config = dict(
    num_hidden_layers=16,
    rope_theta=20400.0,
    rope_fraction=0.5,
    optimizer='muon_variant',
    beta1=0.9,
    warmup_steps=0,
    batch_tokens=[65536, 131072, 262144],
    max_steps=6566,
    dataset='wikipedia_en',
)
Each number is 50 + 10 x the weight over its row's rms, rounded and kept within 0 to 99. Layers, rows and columns count from 0. The size before them is the row's rms in percent of the matrix's.

# q: layer 6 attention query, 640x640, rms 0.0874, rows 626-639, columns 80-159
# k: layer 6 attention key, 640x640, rms 0.0901, rows 626-639, columns 80-159
# v: layer 6 attention value, 640x640, rms 0.0938, rows 576-581, columns 80-159
# o: layer 6 attention output (transposed), 640x640, rms 0.0885, rows 576-581, columns 80-159
q626 105:72 48 55 44 46 39 49 59 59 39 39 33 77 58 51 55 56 51 47 59 50 40 53 43 50 46 65 61 50 56 56 45 46 56 22 39 45 61 28 45 57 43 55 49 60 35 53 39 65 48 47 57 32 56 56 43 51 69 45 27 55 40 51 46 60 53 54 62 58 58 38 56 50 42 43 32 34 53 63 58
k626 105:66 63 53 66 63 37 42 61 63 61 53 42 74 45 57 49 48 53 67 53 43 42 54 25 49 50 53 49 52 48 54 49 57 73 31 52 47 49 28 59 53 47 48 60 59 43 69 40 53 50 48 55 33 54 53 35 46 49 50 28 55 52 44 45 52 67 61 43 56 55 20 50 50 46 44 44 45 49 47 38
q627 110:51 44 51 52 51 42 48 58 72 79 52 47 54 33 52 47 48 52 48 64 51 64 38 51 50 52 35 52 62 76 57 67 52 55 51 47 47 48 56 66 38 51 31 43 71 45 50 37 71 35 40 39 43 60 41 47 43 49 52 34 35 59 48 39 44 48 40 39 60 51 45 48 44 48 46 46 50 50 46 53
k627 101:64 41 49 46 58 42 45 42 71 76 56 67 53 39 46 57 62 47 53 69 58 41 34 56 54 56 45 64 64 59 55 66 61 62 45 49 48 56 37 74 36 58 38 49 61 54 43 50 60 43 47 45 58 56 53 47 43 60 65 45 46 71 58 41 44 38 40 45 38 54 60 55 52 51 46 44 40 54 50 55
q628 104:38 52 51 57 43 34 39 68 56 57 21 52 47 43 64 39 52 61 52 43 48 52 49 44 52 45 55 44 57 33 72 46 59 47 43 46 50 49 63 44 53 72 41 54 60 56 47 68 45 52 48 42 51 47 50 49 47 43 45 53 44 45 52 34 40 56 48 61 63 59 50 46 49 48 65 60 63 49 62 24
k628 103:56 46 55 51 43 60 34 63 53 49 32 38 50 44 50 36 55 57 54 53 54 41 43 47 40 53 56 42 54 42 64 41 55 43 52 42 40 39 54 48 41 57 53 51 70 49 44 75 47 64 48 48 50 48 57 59 46 44 45 39 44 49 48 41 32 54 54 52 45 67 58 49 54 41 54 64 65 56 53 39
q629 105:47 53 42 41 50 39 48 46 44 50 55 52 43 71 44 49 54 50 58 52 38 49 39 56 42 50 52 47 62 44 64 54 56 39 49 29 34 36 40 30 53 47 60 56 61 43 44 27 36 45 70 66 54 60 61 61 62 61 59 39 66 59 42 48 47 54 69 55 41 44 67 48 44 41 53 43 38 54 76 55
k629 106:50 54 46 42 48 56 52 37 54 30 48 40 37 54 45 39 46 47 42 52 43 58 46 54 51 49 54 45 53 57 68 41 56 40 50 43 49 59 48 40 54 43 46 59 55 42 36 19 52 51 63 70 56 51 70 58 55 53 56 36 66 56 44 50 50 54 63 57 51 60 56 47 43 45 61 44 45 40 72 45
q630 106:39 65 41 44 47 38 60 64 53 40 48 48 50 68 41 56 25 51 55 40 63 50 43 56 35 70 48 51 48 55 29 58 37 43 75 47 62 66 42 54 47 39 38 54 55 53 38 57 46 41 52 54 55 39 51 38 46 39 38 45 37 61 54 68 50 39 61 54 43 57 50 49 54 43 48 47 36 56 42 63
k630 108:52 53 40 34 43 39 61 50 60 47 44 62 43 49 37 48 36 47 39 35 64 62 43 50 42 62 51 55 53 59 36 55 42 51 83 54 53 75 59 42 52 28 56 44 60 57 51 51 51 32 54 74 66 48 42 23 44 38 59 53 39 65 54 47 51 40 49 60 33 53 51 53 51 41 63 50 48 50 55 41
q631 109:44 58 42 48 57 36 50 52 71 49 59 49 44 31 60 56 54 60 61 51 58 46 48 43 54 63 54 31 47 37 64 39 57 62 38 38 47 47 63 50 49 41 50 52 55 59 41 47 44 47 43 50 37 61 51 49 65 57 40 52 52 60 43 49 55 38 42 39 42 46 58 40 35 44 51 53 37 44 54 35
k631 108:52 60 47 52 54 42 54 40 72 56 61 42 35 39 58 58 44 46 59 46 57 43 46 35 59 59 48 34 37 37 53 42 52 52 36 40 37 59 53 46 56 53 50 45 48 64 63 48 45 39 48 34 41 64 57 47 60 57 42 46 65 48 48 52 48 39 47 43 45 48 58 55 29 49 48 51 42 64 45 48
q632 102:60 60 42 43 37 44 55 50 61 54 50 53 31 40 54 29 53 65 66 44 52 55 39 55 55 57 48 45 62 55 67 45 55 73 41 37 52 54 50 46 63 56 69 53 37 43 56 58 40 43 51 35 45 47 34 31 39 59 61 62 41 55 43 31 47 56 41 32 48 40 48 51 53 38 54 64 54 66 45 50
k632 101:36 57 39 50 50 54 53 31 47 42 48 54 40 39 65 35 52 55 57 55 71 46 31 50 47 38 36 37 59 57 54 28 39 70 38 33 47 52 51 56 63 62 48 58 41 36 52 58 48 32 57 53 54 53 41 37 44 52 60 56 34 36 58 31 34 54 56 40 57 59 53 56 42 41 44 44 55 75 60 49
q633 106:35 41 49 37 52 71 59 48 60 38 44 50 51 57 50 43 45 61 66 53 57 42 49 68 55 46 35 64 61 36 52 42 63 32 49 64 57 31 48 42 46 56 41 52 44 49 58 45 41 48 56 36 44 35 42 47 37 49 72 61 40 49 50 54 40 55 57 43 37 32 56 28 63 53 52 52 42 56 33 74
k633 107:41 41 47 56 61 64 56 57 55 29 40 60 52 58 47 48 53 56 59 51 46 47 52 70 55 47 38 38 57 43 40 55 60 20 39 57 56 44 37 41 53 59 24 55 48 55 44 40 26 46 63 28 28 44 54 61 47 50 60 69 50 61 56 52 28 68 62 41 48 29 47 47 63 44 52 45 26 54 63 74
q634 106:39 50 47 50 58 44 59 54 40 41 50 53 55 46 47 59 46 51 58 46 39 47 58 66 46 56 55 55 47 43 51 41 39 34 58 52 47 35 47 60 43 44 48 59 49 51 46 51 61 59 50 49 42 32 45 44 41 54 43 45 55 55 47 68 28 53 49 60 36 42 44 68 51 30 48 52 61 52 52 48
k634 101:47 56 56 51 45 39 58 49 46 50 48 48 51 51 43 52 36 56 45 62 28 47 41 66 43 55 41 44 58 57 71 48 48 28 49 48 54 41 53 58 60 36 52 52 67 52 51 48 61 54 46 46 53 46 26 52 43 48 50 73 56 38 42 60 43 50 38 72 33 38 43 45 47 30 40 41 49 56 40 37
q635 102:49 46 54 52 60 44 44 48 45 61 52 49 39 45 62 48 39 45 79 62 27 49 38 53 42 48 29 56 50 44 52 60 42 67 59 43 54 39 57 59 62 68 42 38 32 46 37 54 35 58 51 73 64 68 59 46 49 50 47 39 44 48 40 45 76 52 52 61 36 48 43 66 39 36 61 54 49 66 49 39
k635 101:56 44 55 61 53 39 54 57 49 33 42 56 59 53 52 39 44 44 58 71 37 52 50 59 48 49 54 44 51 59 62 46 44 61 61 38 52 39 48 41 52 66 61 37 38 54 33 46 46 54 33 70 48 45 46 49 41 53 47 63 51 50 53 41 47 59 48 75 70 52 41 74 48 34 52 57 49 52 55 63
q636 106:46 46 31 73 49 45 17 29 57 60 36 45 40 46 47 55 58 46 62 49 26 54 52 48 56 54 43 57 36 54 51 56 54 59 46 52 70 64 65 39 46 35 50 32 48 59 51 39 42 29 49 54 66 49 54 45 64 58 55 60 66 58 43 49 46 65 44 51 46 58 44 35 40 33 66 39 41 43 52 48
k636 103:36 52 22 56 35 35 31 39 58 71 32 34 48 64 52 48 52 51 52 41 32 52 62 67 46 52 36 59 48 49 36 62 46 57 60 51 61 53 65 37 29 35 53 58 39 63 59 52 47 33 48 64 58 35 49 48 70 64 48 50 71 54 40 67 45 66 61 56 58 57 50 50 48 44 56 47 53 45 50 53
q637 108:49 48 42 41 55 42 48 38 64 48 40 57 48 55 60 50 39 43 65 53 47 60 45 44 51 75 60 49 56 45 63 40 54 31 50 54 39 61 64 55 54 57 45 60 49 62 47 57 50 52 61 47 43 56 42 41 75 63 53 38 73 37 56 32 41 54 67 48 38 34 57 35 47 56 51 46 50 57 71 72
k637 105:40 43 43 57 39 51 55 59 51 39 52 41 60 53 63 42 39 48 53 56 52 66 50 51 42 71 54 45 66 59 62 55 50 43 39 43 37 70 74 54 52 53 60 52 35 54 46 49 56 49 56 45 47 51 51 42 74 46 45 33 66 45 52 42 45 44 72 47 47 42 53 33 49 55 59 60 42 58 77 65
q638 097:45 42 48 40 45 67 45 60 46 48 45 52 26 48 44 50 57 58 61 70 38 55 59 53 50 35 36 42 54 61 34 55 61 66 65 38 68 43 45 46 53 57 32 46 38 45 62 39 52 52 62 62 53 73 32 41 61 59 40 48 50 49 53 57 65 77 42 56 47 47 39 41 47 52 57 66 62 48 44 35
k638 103:45 48 58 29 49 52 50 56 60 34 38 50 31 51 46 60 49 57 68 64 52 52 38 50 33 50 48 57 30 52 43 51 37 61 66 37 58 37 35 44 51 46 50 35 45 39 43 49 61 58 68 61 30 79 27 45 73 59 41 48 31 49 45 52 43 66 65 55 46 49 39 54 60 46 56 55 57 40 55 53
q639 105:37 62 56 59 53 45 59 64 61 47 52 44 51 34 44 57 68 57 57 39 49 51 56 59 51 54 44 50 50 39 58 48 50 50 41 50 58 50 42 46 45 56 41 66 38 52 45 53 62 65 43 64 58 55 44 59 41 60 44 59 41 61 66 46 23 56 51 57 65 43 54 55 45 42 65 61 60 49 35 51
k639 108:24 54 50 41 44 51 52 56 66 51 53 45 55 35 52 57 58 45 51 54 52 36 55 50 64 49 57 51 50 49 65 50 41 44 53 53 53 44 36 36 56 52 35 48 40 49 37 50 52 72 38 55 61 49 53 70 39 55 52 50 44 47 56 58 40 47 49 60 56 48 60 67 41 48 48 55 62 55 35 46
v576 102:39 48 63 43 43 55 60 51 46 43 53 53 48 47 45 62 46 45 48 58 55 43 63 50 60 43 61 67 32 53 67 50 39 61 58 43 73 42 29 51 58 57 56 53 42 44 41 37 60 54 62 55 50 55 59 57 60 65 59 37 53 60 32 55 46 67 53 44 41 60 53 63 52 60 33 48 53 52 56 55
o576 101:40 57 57 40 53 60 43 40 71 67 57 44 64 41 46 53 65 46 43 66 50 56 66 60 41 35 30 47 60 33 35 49 46 38 54 61 45 48 65 32 58 52 57 51 58 46 77 46 59 57 34 49 52 62 46 46 37 52 34 53 32 36 41 38 37 53 33 48 61 58 46 46 60 43 54 54 69 47 44 56
v577 101:60 49 53 38 50 56 28 55 56 55 46 56 55 38 47 71 56 51 45 55 53 53 54 40 48 55 69 59 37 36 59 52 31 47 55 52 81 50 56 49 49 37 34 41 70 52 52 59 46 50 42 55 51 46 60 49 60 57 38 41 56 52 56 49 44 47 45 64 31 44 48 57 52 55 61 37 58 43 41 44
o577 098:61 59 70 46 48 57 48 42 44 31 45 64 43 54 55 42 52 44 66 59 47 62 56 45 22 39 66 47 45 57 46 65 62 57 40 46 56 43 59 32 62 47 73 55 61 49 38 32 47 29 78 53 60 58 61 51 50 57 55 52 27 62 50 55 68 34 62 56 56 72 60 63 49 38 59 41 45 33 41 32
v578 096:44 43 45 41 61 56 39 64 53 45 60 43 39 23 40 53 58 60 51 40 44 61 59 61 59 50 41 55 54 31 45 36 67 51 45 62 54 41 36 53 49 61 33 49 57 48 55 50 60 55 46 49 39 66 54 59 51 61 56 29 55 33 54 55 68 45 56 50 43 52 47 57 58 47 44 54 52 58 32 53
o578 095:48 49 57 57 39 53 61 56 54 57 62 39 54 51 42 60 54 53 46 47 50 71 61 44 45 42 50 52 48 58 66 34 36 51 40 41 41 49 75 40 50 68 52 51 50 60 46 48 40 37 66 39 63 61 53 51 39 43 57 56 53 65 45 73 32 55 31 38 41 57 45 50 55 36 50 53 53 62 57 47
v579 104:44 48 63 37 63 53 49 54 37 40 49 55 56 43 51 50 58 64 58 45 38 49 50 52 49 48 52 50 36 44 46 64 48 60 47 46 47 53 63 57 58 66 56 55 62 40 44 51 40 73 52 56 45 48 37 51 49 54 45 52 60 43 45 50 49 46 29 62 72 53 55 66 71 63 68 58 33 61 59 59
o579 098:40 59 61 36 40 69 49 54 61 49 33 41 65 61 53 56 71 49 43 54 48 43 41 56 35 52 53 66 44 48 44 67 55 54 65 52 40 59 38 40 45 64 46 53 44 48 54 52 56 53 55 39 50 28 58 53 48 48 44 63 58 48 47 49 53 30 58 33 52 48 49 40 46 54 43 52 61 51 43 40
v580 100:43 47 52 63 47 43 55 36 36 45 43 47 62 32 52 64 43 42 57 55 53 58 59 45 39 38 65 58 45 40 55 44 64 45 43 45 61 56 39 70 67 50 44 40 46 55 46 57 56 40 47 39 53 43 60 57 60 31 42 55 48 55 53 48 57 37 47 53 55 43 21 36 53 42 68 51 58 50 68 66
o580 097:59 39 62 56 40 43 40 46 39 44 54 53 41 41 66 39 58 47 39 41 48 54 37 48 53 31 61 38 44 59 50 53 35 66 58 34 51 68 60 44 33 39 54 39 46 61 57 45 33 73 39 67 49 48 45 56 43 48 42 57 58 57 67 49 43 58 48 47 54 52 42 52 62 62 49 52 31 48 57 36
v581 102:66 53 75 68 50 43 44 51 49 50 54 31 65 44 45 58 65 60 55 49 55 38 38 39 46 56 48 59 47 46 46 43 49 49 41 54 46 57 47 48 49 59 52 44 40 39 48 48 46 16 46 52 46 58 40 42 54 45 46 43 49 41 36 52 41 42 48 26 39 45 28 55 69 59 57 64 49 39 39 60
o581 098:52 39 54 50 44 44 40 41 44 63 37 66 34 66 60 55 49 51 60 63 48 49 50 41 57 47 47 48 46 58 52 52 57 65 62 55 50 51 51 54 45 47 52 55 55 47 61 49 53 59 52 54 42 60 49 48 59 53 60 49 57 64 44 50 43 53 51 56 52 52 58 52 59 52 58 45 33 57 39 60